config.toml
hidden_size = 512
intermediate_size = 2048
norm_place = "pre"
schedule = "wsd"
decay_fraction = 1.0
batch_tokens = 131072
Each number is 128 + 32 x the weight over its row's rms, rounded and kept within 0 to 255. Layers, rows and columns count from 0. Numbers have three digits each. The size before them is the row's rms in percent of the matrix's.

# layer 5 MLP down (transposed), 2048x512, rms 0.0311, rows 892-946, columns 256-383
110:119142132171115150181127146136099121128075115165139107136098079150139091104208094130130123144131163109126089107116166135129088153149215134107116070184152087122092103134172106174129146165152137125133143161089192126140158102140152167039102166110151085135106107088135139101134111105143127136172147091188127134057178127150157099119186143169169152152114081061172103089170128135124139106107
102:167079129086146103150127120123156127160097116092116149166133157140129112159116154115056149143112086162181140126104093100105113127099074148104144151115141096067119106126107131123170144172076113175158182100128132118116148121140109161078140083105113108142051110081113119159109115159085107165116106122136186139169086128166126201170135197180086137129160109108105170136051088106097166080060
093:134140128124164130081124171138119122107133066129166127080151103122090114130185149126113176132155173119157096068127179124122107121100067115128135155152179085137142130119052123139112095129079129142100091120165165124134166142165144168123157187092109135128134120179144134124101134115118137089120154151153160143146124078198140094143129177116060156120048121099148113164084110107173109159140
095:143075192149118131146145108139093096121123079155183082164146144169135031204115093153162124158105143102097155138089154187180138147094139137103129101088092159147147101112149085120139142140136101078100141165089163129166158121079110069170136100146118112084124141140125142147136103161090099158120154103133175133165137142141098095132085080143161151089097116097114174063151104125136117102154
105:095165099145154123141144108158126100167118153131174125242111110134084153128096168156103147138105159162038145128096120151125181173108162079116132157154139181153087101107130120153109133129143084102107163107133147143123127142109130116079123145127144127140124132073078085089162112130122181113121130102148100144122135140149138130180117069105139089165124099087134118114160074124154133081134
115:139151115149106164137137101130144102196163119168114147168172132132148169102124093114141157145193149106160068215164135123119164109213127085114090138174161157087153135139173121186122143163145168129168148118149116113078055154126179071100088124171074145045128077068129139060160111055123124160180155125113150114083176151151198100144134118150183132149072187121108099117152117134088099146134
096:109133145145183128059104149105080095129176095169094153136130133126089110086082084187136134177082140098122159190145113121120131176154158136128124140127146160092110140125083179123056131137129116099143153170145166106113129121187172098138201170114050142181095143180043130125121105122154090184164060134088093131078106082142152142095099070110173165112148154102053156122122103168120095121092
102:122074100120142119142068077092130143138107168137120097080148190112172100109120120141109078110134141109146173131125149086145134127214135153163188070114181076152114123111094147135137196094132116111157131165180122143119093103222132169156128132065166087116099154154122098154119091117127155172180116208116136126141123099098149162131183119148147109126064127132112147097055114081083148138127
115:128118159155141089092122150098147098127143147104153078154097087013148092127074131125147134133155182165165136117166156099131169153183146106168069111114139193085159114134110137059058103094082084103138145117091143194130192174141154109119123162125128155105122096081096150171114122177166116151155152089166125129098138092117090155196146160132103142218105152145124151120109163121170174126143
125:090108154174106108126116145115153100072133123115136192116089149064073144096133187126088119118144105115144094134134137102136114127118114177096111119075104138125185204174178154087088086224052127088085175054152143151109156144123153116121110127066100137105187078139121121157104158168136134072119162149097165158116161093128134138152201088164079101157110140175154140097157164107092109209095
090:121157138096098091124108085078141108158189150089089119118068127108169113050112121076108130182158072114168113089170128133127102114126137177121185180159138073108194093174171130174106132150112116134101105137138159125109106129160098111168106097162068095127118181162172135143114057077097102154146127103097153127147148131095153168163130112144126160129138181150158181137137049100103131123121
087:112153081146173155168142124097131095150131107129164161120190163122191076145073117123060167123148121120122107105130090078172140127146118132117086109111105166148160143106050111097114177119145106105207098114145123125109159159115125125094110103119159180144124117162188109148105121113111137098105178177068123137176105105091126082091168162148191181172143198137105193108115102075183157176065
102:115132124146113129156131156139164135123062166106067127133136178149121118147057129131099125172110181072128113118139144129205149095178151139168151216084087168150105115140146128159142114107160156179106166123103131140108086114069040105146139118172135074102186161062146176079140124183110074127119173156111111107141094163113119067109096139112148146150081145091114104161156134161149110046117
102:121102114117119082118145184154127101117173126110159151175192175196113153091154139147144096101159112123167096137156177176167114116119125072151148095138144136125181180058069084084083092163143170112172141079116168137116122148092108082123160163149159166094153159176180158108127115198166081087117125169119143080124184132100148096153111189151112108147143158118159195168127146148134148162146
111:152130107108133099129132140073115126134163083140114118181106145150120195194179155101114147111100152136142183109154156097102100169090073205126113131119160073114094150121103103096159137103148168112119099141100145143150171106172155141135174084122125121121085108149161078067071140154144135090180180112142141101121129091083116093101146154144157134107105188103111075144157156101111181113140
084:144156150080093103132125113122128157139082155076115203113116091111120147130107153110132169135105174158149112103117163064145111076090102151134179158104104159087089154168069121125129157168099151136133123124075149144142130155077133095187191109160143106121126117120129154166127084151044087132108126164083126114120110148096102114117119129076128083133142107094174098113168129093198157121110
102:146082080135162157102090135144087147118158139137141102144163100141121083132140107115169122136105113134177144115148164139117132118140113103157122170073134138123091070109142179146149095155121123135039079143129097097092090206101087091135134161185146149112116105128121105142142143156098064142146203114125162136110090122139079103151125135185106144115124164119085125124160109138186143092118
103:129098137088117073163084138165123110104179114157158186097193148124140068096126076109111110110134115207149125115179114152126115108111113090089082154160154094166055167134098130123158167187145095180154127173105064162085161125178161144081210173105127101130116091132114133116124118090136076064156131118129118153121082137191152119122108155108090132108121167150131134149129130191140126110128
082:133135062152140114179115088185131148116146153160090125163184172162156108121156036163118100087092197106152125114137141159101138099064068122165087100170153149138146137129137128128091170115134056149122140133148162093119120157137152146146087141216159137113102066130144114162088096113160100150076206128152065138112103092151089119088162057117131161153144166148146116101140098109073177096148
118:091086107111101195151096138123098152177098124178091118102087135160084125114138147121109119086148183162105157136135144103114205137129093165114066136152121151077123155159162118142109144173154123142129094051126141102082057161134127122113075154143139069087145113131174114066069178149090140097109145092132127118185136128144171113092144114113119067091135166141111129096145136131171108109135
106:143159081150085126108150114166218128138109170122135123124108054147098138193178138186134135113121089169115116059122112083156138122115134087109125144159118093125107134144104115134101020067145139185114130105115139102162177133133151118104137138098105089152106125149102117152141121152110190134150144183116142128144170118115072099132126102145143113168163094142188126074188115099134144115153
094:105105124073150078166082128137174116129109144171136185057088157149205111151140122125093194113118119134124110100114162094157118166149123106100127142099126142120119149119107114066133129143127140158164132160174111148101078146141117164116156124126107104096190054072153054105078150130120145054071093103102118162150120107114177123109107170096116158086130092096152105171130114098156066137118
101:114141113113197096138184121075156128158106172102081137123108146079188170153158113090064113161120104126156120122114087068174122093091124123104114122100146129123121052104097084148151183102177200096160114168145139173145141148157086110179127117164133087132138123139155130159112119146098163106107146145144108132196126109164112107137106131142131158124254105103149113105163130155208150158082
122:151174106151186112121101114121165096110136154165189131137107117122090083083175156122065094128129120056192171175103082082079105168111026133161061130139112095133113142119172137096072135152108128072139141141165130117112126145126146131098075173146200175155120116107127117122177144162123132107127123142126148097115146125091134121132210120133173138121118126192138193164139138081122103165077
106:094119122115122131135121150149092152102104118156101116094105118115142082189133103113136148064103181081146078146111148117113135126114182168146117145173097120145109116093093148147151125109135118128071153134096100162138125171130144146175142160126115123110152114042087161115087120157162088162185121087128133214109114160111085125121118143106122082148122128158182108147132185141119112117130
098:156155110107135112138162109063168179128097153133110170114154154120174125136084115127131159131119154110121153106162125174112136109112176126107143106147141150115172080137080059117123137091120132130151211096091089115100157076129098147138110100121101108178213164113084117169125096121098163175158082221113129048124154128073144119136099118128099070118070167124186051115145171178139148116112
122:173190147157185121127096108097151150112182093121104097129133146073101118200153146163137093148105142085165114125109142102119131125129072069127067118173114113107069167098151133188101120125080109104089187126143118106146098166154151132154163204116147203118112147108111124131100136120149102134180080072076109105159096088116127137122135136131130110099139107107144153150126128129157090145095
105:137109060148140157071084127169180164133122082138109086062134110102102084120161115142082135143078146183141168127139166089112108193165083105114075169142050104150122112133150124117120105179087141144191100220178166119163127102156118140107130090110115090099109161182142125136173137086095160164133099093133106174084167144139130170132136103171146118108140148120152090124067116146117153142140
104:163147158073173128161097135111128095145148128060099152145136226097121092151151153137127090157129129170153124154158123074150149119134085144129125086115113196105175066133146109107151160134067151138157163124166182089138096175144152098061150178111193107113135125139086038147166085102130099113174105104152187144076116142150167105129103133181157106089106089075089143161175123152161169116122
107:104061122135098111108148200113089170168112114125118100095093104126100163099120130171156167114151097147091110161103033136078132146077189063151143102124128145110133129131088123159104151124085131107131196144092104115166069162117151119205105143137169097138175073122149110147123063186087154120140127104112096102124101163121064077080106100142115121163131090103098077112188181166136138095082
100:121152118122113133106066157147092124115104126132112128145115111121138080197106162130152093146150144036074094090133120121152161085180122130134185134196127142088156136127130095107151074112114126124101215136112136143141135111122139147157137143133142166152141140119059172125119114101114167075161074106173116174205118051220211144164080083111162102158182090137134164087160109174118103195137
092:140138120151164146121116137131145161092171114147148102132059180124091119105138136159144114150175096111165114108169104106146115103113133075134151143084130163085095075136074137119086178091129121094150067107097147138080084157125185168160141207124174109169127055166131156120091136131136183112172173101147103150109138122115124103131149134102088126175154104131172147118124137087110154136123
101:165168125126122142099108154117151156098118150143143131099163123122109144147117135092099088145133108221108176095150198042192142084124141046110101134079158138129082113167101106098136150097166149087145148140109115120160159169143136118141134131126132132128094130156080089108172193163113099160150058175137043122149142104130168131107117044112164140161144136156140099113138163117134111077113
103:082177137109087090092144152043121103133141132049088110131195184134118135135073102154137183118095117171169077122153123093123098107138126181213047088120141111109058153121179144127157094099116182150120080075081120103103068118133129173141117169166136131138157125104190108109096143104072085090122128146124112101113157085093165106132161128133110126121104168082144140204139127110134137122103
089:187111079116078135123172148168107159111088126140146191103144151118111112119099106051080128141114139132166136131107109096132090181167121114172135123184112108120173102107208123135142073130158182178046068142115144177074133128133167196071148131170143128179131144107114110070168096092141121120161173117200164107153137095148117159109181125192154136222095147140121121083167162100117128129152
092:084132125090117103124101164086188102161111106076103126132144167149098111126111113148127103110118152113100178123172165136134121115150191113121112123122173146199169122120142115131153149133127103084118106117078170134105088132134106153212068166075134150148189138134129113148078070108135066213065175153151112124127170162096133115199115101100181103121150143101132086121150119132148129111105
092:112148086097170146113135124092159058101155144095150172144180174128176152136108129096133148103146096129106079088091125142101118126174100150101155113160109116102155177155129078108096105141103129143141114132126108155114120163116130137145149094106094175110172182130129132123174169125174130170143149110086125086089098051123125085135081119146117073140157152185093144107070195084108149159072
109:110137114089109116154110107129156099174096128127048082150106091122148147123140078167158114087133129089164057167060120114108196084130174146125176211166142079138104120130172149106125160114107114140095182103169083117107129116107114133081108121047132149123140097174129105130117103075098158107131104136096139147075110121120138135103126144138148087176147148125129140117138137121070159109122
092:075145143171125086170125171188141154087168190141138151144143088112200116118147186183093095045116081115123131100149100183082172067094112098086125129139139174085101136190092161102134117151107163093167120114166132103153129129224153120142169110099140189136085129125158113130126164126153081193078104109064113097087099157120152195112152146155077069147079129152171083190145111111171149127188
099:148113126155139134123125152186116160140058126131148124122094133101098113119153087085151134145095131113167130163111146080080109127153122136172092166176101136135161160120142137123106154111129126130113144111142106143234132105083116142131109161118090196177139103142086150061110077169144166186165104066102109112075154139177135080191187134159108149112112104135131148144094070095101155201150
102:145143154178136131101125211133142108169118116103103095124158147104104135151106095162114108126113125119120109096136128124118165166117108100139113207103109137139079120089132101157073121174137119118082166113114101112105161152082106122114155114096093206183157090150120156123135174185091136110168098085163048211143131105155120180105165088117159165136105142113155206109133139154193133131157
087:088152126102118135121148130141077106120118143146121108122147123132152138115137109143188132096096115126118143151112114137043092139168111162143151127147139138182121125124160053161120050190086153112143111104111098146074074114094128167192109158112089163159136110105133116085123102075100112137121077109196112135116128180127108136137058102210115101123136126139108099103121133143122185140108
094:152137165118095065111101107112119135181105099117107078093162125118076108159122161116155069132123134142133193074094162144123109087160130160172144146113178122076105127148173105136102136143111114121143108168129140108130136088122092147113161123159136177064116109123165089097120147099129080152170144170123116163104123175095180113153211140154116096143133239141152142132143174133053137146129
113:093127093140126134082119091094101132132148102163088116192096124114134159113147155186104141167124104145137098141139165106127157169046152086133084196057107163094086155094041100095085119133075129128164127120123088109155124156143100156141148049086125172145104201199152064166072152121139181101151208156135136183163143156130162111160142145164081150085126099115138116143101151119094127156131
095:163142198129118112136137157096179116141113075187125143106077151094184111116161142110144065119096099129095123131139101135129141087129113159091121142145105142074116073095107106095138146170116173081098128167100123131129081146125174121114141116143115116136142172120082141156101135164110130082122147185055114106081137129134131141135154119116106188125100139102069126058108153055230127128173
115:143167080137124108108098121110127115129182106087133111132106164145159089051173135142053119100107137147140156109139109173096149145105107137142077088145152113059154158156123171094142125114084106098115117132121098133118146164099135159088118134173098180132174118102119193092071150162138149097174173147098157119114132082045094149164155159134112127105144149177136118142122172129157189139074
101:122197126138141134157089103097159065116134175121142105169149116121191116152141216183147204097102124116136115146139120139147164142076062130123106216155128114148154161086144145155156116131151141130146136091167149133111084087154101130132147110174151188107101140152154106076177164147118111054087119135094181158159155094097107126125170119143141174069141196137137180169130115142138117159120
090:137125129207181137145101104137111144127144146137152134085114138111132111124105126142155131145133163099105171138167142149080097187152218114130135133155082138143059087088141111097112163184108155077098131168153137128186190140143181147101093126105163047125129140128108123146150125139124122142121074147088123037159141171154099148133131117172119145097181085176074135156099104135190088133167
102:136122117156073087099088094044142160092155144131132126118132082100071158123156173157115128094133128185147126080215082171161158116145124133146099102143087181188105163072187137143104134121099173098125171141093119176197159148111114142108107091095121180142162121054111123142136119089154097147147182201178085121168142065136123175079145146108118141142145142106143209141110125118143100113119
096:149156152193135104151144149136140089152069133096078180140115115122124144137113141156112176127143112097121125112090111137088146132127103109138155102118158132100162161119123090207168103147099117141155143123067140075124167178149165138110122099105139097161103076135173091151184086101129072071169114114106120161144110157126137117156074152178177066092122139147155073141090090177104197084141
099:123081078105110105131159111171132147111165177126191122112118091158139134137153162139161084111114165155116124084129164133176141119157178100145178130077102084107193120166138099121131118163185176082128121190185158148149096124097110057120165121093126112183182071116191152116107121094119152100090106114128120159142131135148069195200084128117096134083130071083093167062095160096104126167220
098:146149086111120135153079105183071147061088137074174133106083163163135072075108105154100164125153140074062115126108102171194111114101171111165086077138154080100104119153121130077102120168099130144139113110097145132114129120123219127112127161172142118063087127113160119113120114195105164176156137069090092105142141107117124168114135119110175157201164131187062061127145132064078120120142
095:162144108133125201088132156087162157128121069089142145099135198152188106121107139096120096126101117099139123152109117161108175101088057073172079115121178115078135123046104055117132129144127168094141096131107145060126078091100148145096150151171171140146168116123089142095111141091140138152096125079117095065124063137139161168134099143173116179160105086113162124131109108101144076135140
105:096149116123162137118104068157159157105192089126135152094176096071121079117183114165152075075180148116217169127155103095097162185081114057153089138192115145118179157141144100142070123122090060101140113096135094083141161189091089190141157132101121166156116167081140150178157105132069094167082108148125100148109151045083104103206150180099084163114153141122128206080105153123137138101175
098:164148155092129112138119139140126077166132119122120109092175087132119142117039044158141158066130127107166059126192123113108112136160134117130185100099129135137131056117123088122162116115148110113138136143166080173093125153091164092094194061093085118172114119147153075137137086087123122112125059129084149165136108156126109143125121145114133096152124104088120103114138109110110146129158
# layer 5 MLP up, 2048x512, rms 0.0484, rows 893-946, columns 256-383
103:137117164164108128141157143195085107129116096199071076116165098125149112144117111140121148107110127099119156134118149157108113131109103089166152130167106150165148142084173119162130159092142179069175130184117112137111081087062105126134079102128132146174153083165069167110169154137089113109186088134097169178135138145090125137107134109109131114149160094098151095121134167162124145110142
093:121119120134079084166100108163133166112116192091099101161128154093156141153083155129170153119119125116155160146077098154126161145100093117131132121161169173109061157179148073088178160123120143157124144116075144109089112102052085125128104091145144105134184109061128115085209102083071161166082123060138118193126169210129188123129117080131209092105118124136119098086190153125115101065143
093:150122100123106105061093069176137097091116083129102135084130134124128149126143124173088147085101108135193046123134129069181107119091094149127099135118161105102154103213077078147114116153094152192180149106137078089078108136088137177087104163062098063133086121113158155149102238125168142078134132158151145149096153119102118164118098144058127127105114145132110080188106099124158118092164
091:170095160165092129085075115107185100094110144121079134091158160105134118072164114121146066101133137130191140137075120092135092105118098188156123035122116142079138147136118092112135150111166168109177118113170077154127148098120117148175144128113145142072108181162153151176119078111122109103178126113096169114077162159102148155148172181145137119112194149157164127115101161095107164159129
109:138123129130096119128137098119050157158184149116117145125144085065158150118069074203121148130145167113075161116101200088077127124094130119078181131159094054101134141129144144140086100129150130161161123122127088090078160138115112080160139104129111079149116077083118124126194079115020138117138122115126150156092151165107116139142158158130070086132180072116145072115186111148116156092152
104:125118159173122096133107123103154115104135102116187091073183115126138116114114135129132090137088119142135146079078058155137150147142110150133162190115136116125149176087147103202127166111129128144088118141083104135154187145126099172142137162088144106151174096100091158121117143111102124102143156100131119127175087105145091142125133152133103062119133103129140150122126085148170113134148
097:147162108144144144108138160107167139120159149155147171156108066089056163113141145145109106150070160154106072125132110158182146158101153165100132129087139125079197119188163098147125137112115081162113085122029126095131175094035122099069107131181113153117133083119129139118122156173120095108116151115160131128136168119165196115072093088069117116148174126135170092160142139142136098167107
107:148171137141130098101081161104101146140106095096080107102137093130132100211138111125081172117169174191139075159153156116107141072098106132143094141092111202135085157149136138149154096096128119194095089132140130117134162112096140125148172112136063134133123112111092145095106112184153119124112146130123137145147164121162076091162161066047130063080095068166122143112152106104121193088182
111:221119177132128138137098168125086144133157125108142185113190154125153156170204182131141170157150112092098125140084130116138126108131107122105126095149117162038123136136094089159164126122180164162122154094104146176097150149165123072160170082151086140121145139105149113112149070170099075148156056152094129117117054133197078062103145134105107108055128103143068110088062123128106119171128
100:134165084182078154164094151136102114094138187122089076083121113102083117068170128128124112108127118141139128095188092117186143160072150183100142170076217101129114103165057123116140138110169149187114160141131117143103147187111130126167160109079039129091121138127113106156117158163080163097082109105121120133168118093115155118121105105135134145150157159132109131088135088131092132072133
093:093094204097107127107096129141107134100080074106132121177139098059174142154110145108140150165048114210096124093087111136154134127090129142097187112142128165125081154144136153115182095138165155179117154114126134128157134119116091121091178193097146123146093125127128122122156104159130140087162056153185099117124148141176126096076199113141146119171135083116136134116135143160142140129116
102:063157131103097096103109094148097143125122161078097105111190130082140179226182195081138165139124122158163100162124096074092139106109157120131129055129121093124145029098151098163088125148136121094145143106145132119112144176141164130142101145097184063113093133169080141174158103096135127147148113110183103097142175087129145122129183103133226082108175119189125122075135095181122144076131
099:128153111135106133131125114112055155165152150147080066084066125136171146122085112143153133168118155132065139149077164108135135123128190147091165163162107141142053128196116144174140131156128104134054167100103058138117159148120166143158181099080059081134089106173119111125142094134108150109153138086140128151133149120039087080065159099116144040128129092148103124047103135145118153081104
112:181159150088157146108114151140149095165140151155093056072088135141108233147138123131228102180065099134083102087102139148069140145187160171149106190125147112053144147170038133130104119143126113098146068123067137149035095174126117152163114076137146123158123108142140135182155154127111089117119149116070102152113161092086097168178203065168167079063129143143130210160166123134145116151161
090:208137141117084115111135100146144105065093164119078118116143169095130107120099166153150066128102134096078115191110134083166078078098165096123168114122056132148178125163079112114105122105157144137171078160089096171137136159071090146189143128125143133172149117086104108111130138145099122100143069110137132179108090150100096186108093095120120111120095144127099103130158083144196128117104
100:173166098173105082092104151142134162102151167093175107136148113160127120142133142208113152066098114132116141112122137173113191094105076123157124175123112127136057129153127109094093087103140129150119140125151129119118153192169134134076095140088136131108092130106107098169168140174151074103068143155141187098154108090142141126128133143205129100118112146090052124098165145118160118132127
101:171139187156127131078134124112164117124073096145060103142117086138104147170113122139171189137149178137128166170129105141101158114146112142148128160104139143106120161103155116140129171069148115124145152084087146127109105115116118110193108119169121218098106157142128117141083136173131121134158109119141116111184202117134131103112185077131082060155140123079164171068120098059134134170114
095:130083168138115113139186180109130118160102086118145094113129141174133194094128176175131152159150149143149144097164109088119185112140146150127132150139113118081185103109117134126125106089178173139152145092145109174095172196107056101130099131103125168121099172055137113114094126168123122147179110146116147162116134123103086130178145082104170101127087150164155115109108136132183101174151
103:147107197146125082143153139106139144067170120061091138073077171123109127077159169142112144179087093137129089131102131102139097034079114128122174142148102113131142117158162079151160173122106166112127114089110104124165157148151114096143153071169134094186146122157136137131129088141149143145110079129122139097138099188127113123147144154136108122071120160103147160152109108096108171096129
102:128144145142135116164113093153131168105188163175137168119163167097166121079057104093152129104115162160103139110149135164151145139104100140159137188139148179071149137122107086156231126104118133093161102064146110104120091113117111192155185096158143140106159151120163115132109141087180120070142088142160095121117171149142110097086136157176113091110108151079153161140111146121150108144088
095:161115103163140141117139144136086148108152123094105085076155118105068143123135146090167138138104191153126136157090159123124108114103157180147088096140116127113113161118118149139098156142139164118111073133114134169147187128111110163148119128103201116093065145155143141097174110127099082201203139126082142112131133115145122111159129129134179113138189135137133089145117121104130165140138
106:157205088183167096142135117135139177132126089134117134135095152138172125144152162104154059125106135165111113161080094155169128145111122115077100171155175120136060176142107055099151132124157150197172193097111116104133085142001126158087136111180109063130169175081139203196117111149108109123105126099143121088167159169144141110159142154172140139105144126100105155139148181140142141114121
110:155114138174193136091095155112139175110135121102160119104061139186107144130094149148127145126125095112175139172130099133183146147093132083144148121094120104107150099118139147139117149157139188185170138143139181109123115125120171117196110147123173124143174131127097166137117142123166124103079071188131134167143163080144108072167114133195145066096162125094158101128111132162150133130117
101:141181080129106123140186149096139172120116128100094068113109099182140174148123135089088136114167151131175118167172073136167096135119150142151131127137095132110086157115058045134099141082131129126151132123096115074113168130076068219089122144108033144136113086128108145093147114116123096167076149145153104096152110078119151110148123087118116124083148123106111154056154104157166112114151
103:108081151112076114138179193128091103144124140126130091128086095170117156162104103120112065150133166106138125128114134168133122126127146110099178178098142161108120176130158134086085152153133128123145116114122117162157155162134090132144122132149131110140118139107176142112172136117165140084099096114134135163210092158138094122085091096122116065167147108117072127070073134139130130062144
107:159160122126174116117131156109136180093129108116116051119126129169146071080076148130121150143147171126188101153097124182094069155120134127100137140097102104083119125140140056106126217126096148151118092148128179155166079139086189092176059134099158178125094070091142148176129182183179113083069111121116113169178236140157113129168164123156181130101118101122142153149120118117127156162102
101:085126160161113113106146154106095109078164147084174127162111125127103146172076216150123114143196156126149127135169121157164147123134128184076145111149143148158119138181129106169108165109140168144121121057106040169160183141098144118157099126175123133117097131109083163180131114197090119103137121143113192091183153143121101128187118137124119121126123106153087108119121138147107107139171
107:087121161085103153092129193120096128153131127123089121139118139074157144096086135205105137144156118081102066153084173035113150125096143139123097150143115116147119119128132091137116173101142118124141143090153144126139098101056105139105171097062129122130113120144113079147127111115121113128101135114137147190158216120097132061131120083162091055073141125172106084143103057102191121145135
108:150148104157131109168139126081107167114145153129171154078132109138085090144144117161158146114076163111114136097058090117115141071118152168108132156146194090128079111111088109122177150094159199120198147142136143109099156199164064161156148116137088140177150137099070106142109128173139079145082142163104163145094140137122150154115107140095122067098175141116139143115144149077142121123117
108:120162134170078059112113099106105133150114144117101132099127122136089175132070121204115118164116145142093128143148082124180142115114143154158119166127183181058032149151096105107115165076042111136122151088127103116129153100105127076157159158139097135183083138107100146103125094155118099105151083134092105186128114177079085140111150133139125116128136145117120141157035129126099141166138
094:118151193143080148110097083145111105119097163125127091137098109138135107105114120069101100067135145143121110072089143098122152140148138102101125107146090175124139128162107119131149079100154121153237097097149079145166122154131159117098169151139106102124116133105199155146050074108146156083153136127124126136120176131056067099157106154103144145078183097146149180099141131090145110116154
100:120110098130064136156096124106169146108108168109132119060159123133183117114157123088144116126081153123148159078123156121097101112058183108106157132132160116131143082041056105102125093107154127149095141102108118132102127160133091164135124102095138114122109135053095152118130121111109060168141146211145136113080120094128092118069166101110115082125197132107168127135120173127147128079182
102:111158138155133129150094111132129131166107181114112167134144119072197140139118142173140083162093170142148178132162131133143123151117074141168131096098082175144111097162150137124089107131094129121158185078142133117151113127112154113162158062109141139157087053173182132148113105157131093120124123167157127191151053105124128087134146089100089145155201065080159161156144144132108104097177
091:118161132116123129063136142140146106134121119087112119119125108139181135072184145157152091052145122194183153120146120110082126138099112097071119150126090156098163119181136118131114139125187185137142126141091134152094139160086100152134132133171149157126112132175135166176143137107205173120129158113151167096076151116136115119096098083116061165117140065097114151097116089125148146130138
100:125157124138135122146120181152037148093120166135114134100084117126193135180098170116184197174097083091095145102103059082174126102134087111114203139104146129078068161095103121142132093137163100155157128087102083124163136153148081102084173102160133104124065231166152168164143120165096156091165098108107152176112099130098181166096127133039117123160146109133079188143142150173122122119158
097:087146202153077150073164088164047152125068118119122114114142128096090198101130078112099160167088188136185132164118163099119156129132105151138096198150160126148155132138147147168161127111149063105097119132149126137077105130120166187201117070149104052162122142129160147136110094112154134120206071137134108175149096125126146137087114166060106094134152102109131165094144126160141169077083
107:157151137095079136181109134066093160159153135121131117138177107085103094166129114165132167140213102116149123138111105140114170157111118074152132087149177176115186087159153041173127136105137175137105144088104098130127130116071193152149091141141055121136151138154126155145151100136125114158140135168115153177111174190111088051137199114177174131103128135102171131140108130159071134158055
091:150140124142115092133107112137127195111172100124172115128169176079134171134129171124143157152244169130114110113124148029147075149110149144116121096142132113142100146127172063129114108109183149121091158123098141186139156112098119093164122131199081122147181082133104133157189128158119120168160156164153065146219124124084115109167083128151143105100142168174082158135140147126067065118123
103:142202151122093112074127156150152132099159151092149126128140134123166154121095173134137114118106171138151111137170136117086158143094148144100138107084206137076169103122119111117175190129142105156130181122145136063116122124142110085127100140165118114091104107162142138161166151151153059107159142122179172118191120101154144132124091127141123134163129116156101082117160221069139100082170
105:155148135092127104060147109082075191155125166126112103124095094096120128165100134151153062137066179098124166077108163101128099133159104128173119131099174163094094093144067130124193117145149144144124171071109129161145172103069216153102165142090074072131131048123119102142136101173128143093150156136135159171112135106098108099089147068149125050116118121105152073108105134092164143153117
095:174080198104114123096136141104138201129125120054149150086107123176165100097135152126085161115117180168129160106114171141093066113156097169113089111124155119131147143162164173142148127103120118141145179130162132079203145137138108128148135082130144105074140194099117113121150113185117173074126087162101125123151156124185142105131126158155163146143152096102166132129182168186121110122119
101:167131142107069084100110126130114147102145079107148093088153083100133181168132150106114168079194141163089128178160129096123105081168159104071103112129114127125125130130097074156171090142162136096183172128093135113132080116186170179149114124087066128127117133042094157100109113153112141178133070094126160097112162107083127153129056160108151159115100115142153151100191080128149146156173
109:205144120112125085114141128085177133146133127131112115088165136148145111115131104170132076130100131052091142084138148099126144105134157167148155109107177111117119178149180085181174151150126107101126070137106107107124155111141085131163175107104097125170121093095120194127134158141162126141063099120109166060109119133157147134148132143118113105136101129111121172162078140103189135128096
099:130120105112100120162143098161098122137059137142088110089155122137088149152105152124194116169162175088109094121108165133110129187108132126141140101140159121168161168138144110172213140061175094085117170128149120127102133137123132144130146157048186160155132072153139097146075080116079126158210097192146134203151128142136100078102205126101080110098186128079160064162185139138099140105128
109:173126154139143137058133085117033127104151143123112171137091156173164161049184148134132113149130165081146135066144148104169097119129130119100165088132158150115098104139054069150140160153101160156145131055089112164086224160130163143122110064131121077134165161091160180122171134166116117106128110132125150130151171135113106114176123071124118105110132117171113139102167120087147103164114
101:127087131154125074158127105202076154143089112124130132120127143125094120129114080078175175176183126109102100138102123117121116134174135130129156125089088156123089066126119145161160150118131182100155122181112078128092112159129176159154085126139122123120118149170126141177120143128128113180190126191161156173150101168121121149167111139121128108111182130143123145097157119167216105091116
093:116106168075079118084094075174128124160141169198101126180097145137182079134180163125109211169100069110149069102063079075158120087112124143101126116116157079141156139132076113190157127041117100170150124109121122094071157090132066160072084106114071150181118112118141091123140150141106101084193135125174103139095096071116142142148127120099142078153067117110097170132184105141114165140088
104:132111148080129151065091166073128161163151140123131133143111099107125185137147122102125153148108125152096165127154143125105135147096103172100132158111166143133105098144120100127172114103142093170097120133156106110123219163118083146126133112143108128112103091111133104095096147149124158131132104143164110055143135159151054067076108111139173141145164103111098104142098150095148138160187
101:123147104172130090060112151089092143133118132130121191134125083171116176134141153143170103090204156114109170118116123133116163081143155173170179132140144130161099130137163145147087185185136096136140138127153141128143120112098114111209127128121093095167157119153103142131126149166138105157127156122125115116119145078131123117112204143128150128136118090214162106136174151148186088139117
103:151105096124147133094186151133198099124126160116184135098138136151181139088030109093101182100153157113082132091062081114139175104086141158115156118181102176108133107091117151162123111127073137160172120120065118201109145147062129146077124147106129162121080111120130141129130138123181139148134164098154125184177142111140121076161135130151085082096079115110134107154082159121114101103105
100:122115133084169126077116168076114140137114138173139108141155146109169159122121149143111111103129119072122104125117135136150177088080116115079118155141124107150135154117086141107123165145179120168164111100112126176106134116145126105199123085138134104170187109135103119155057151141175095135128090079202133127168094161088091061114168129117130117126077107134132148145134138176147094145144
096:118096126073085162093139164195126105117099163120073104112167085092143167158148141124184133053116145136124083152148115132174072095157184128104171186115128128127114164146164155084108104089175104094105142119162135142128157132166095138150137132077138113135152126155153143087149113152105120139177122145146201200129145160114076123108159136102199127123168154114162090074091156148119095107172
103:179132151102124131120134116129123099129179096121138093097134104087174134144092095250114150100094141111104116120138164104112181135135134087139115089140132143062135100128096090116104137129135158181150183156123104136097092150130119184182142098128105117164129129113136192135098175169142123085168119170086160090120120113063124060139167142155074082086129090155160094110166163114088142150113
104:120145138081099168056170183153096105124142114086133151106154151128148106101118122102149106152183105137116148169074163095171191113144158141142121098175109142125172130142098132084123162124161180194189094148047124125117095080129129119170121142142160098119104125111112145167164149108097091088201119138153197211122160135097041111140121093182107092070159141129113083123168162172101143091116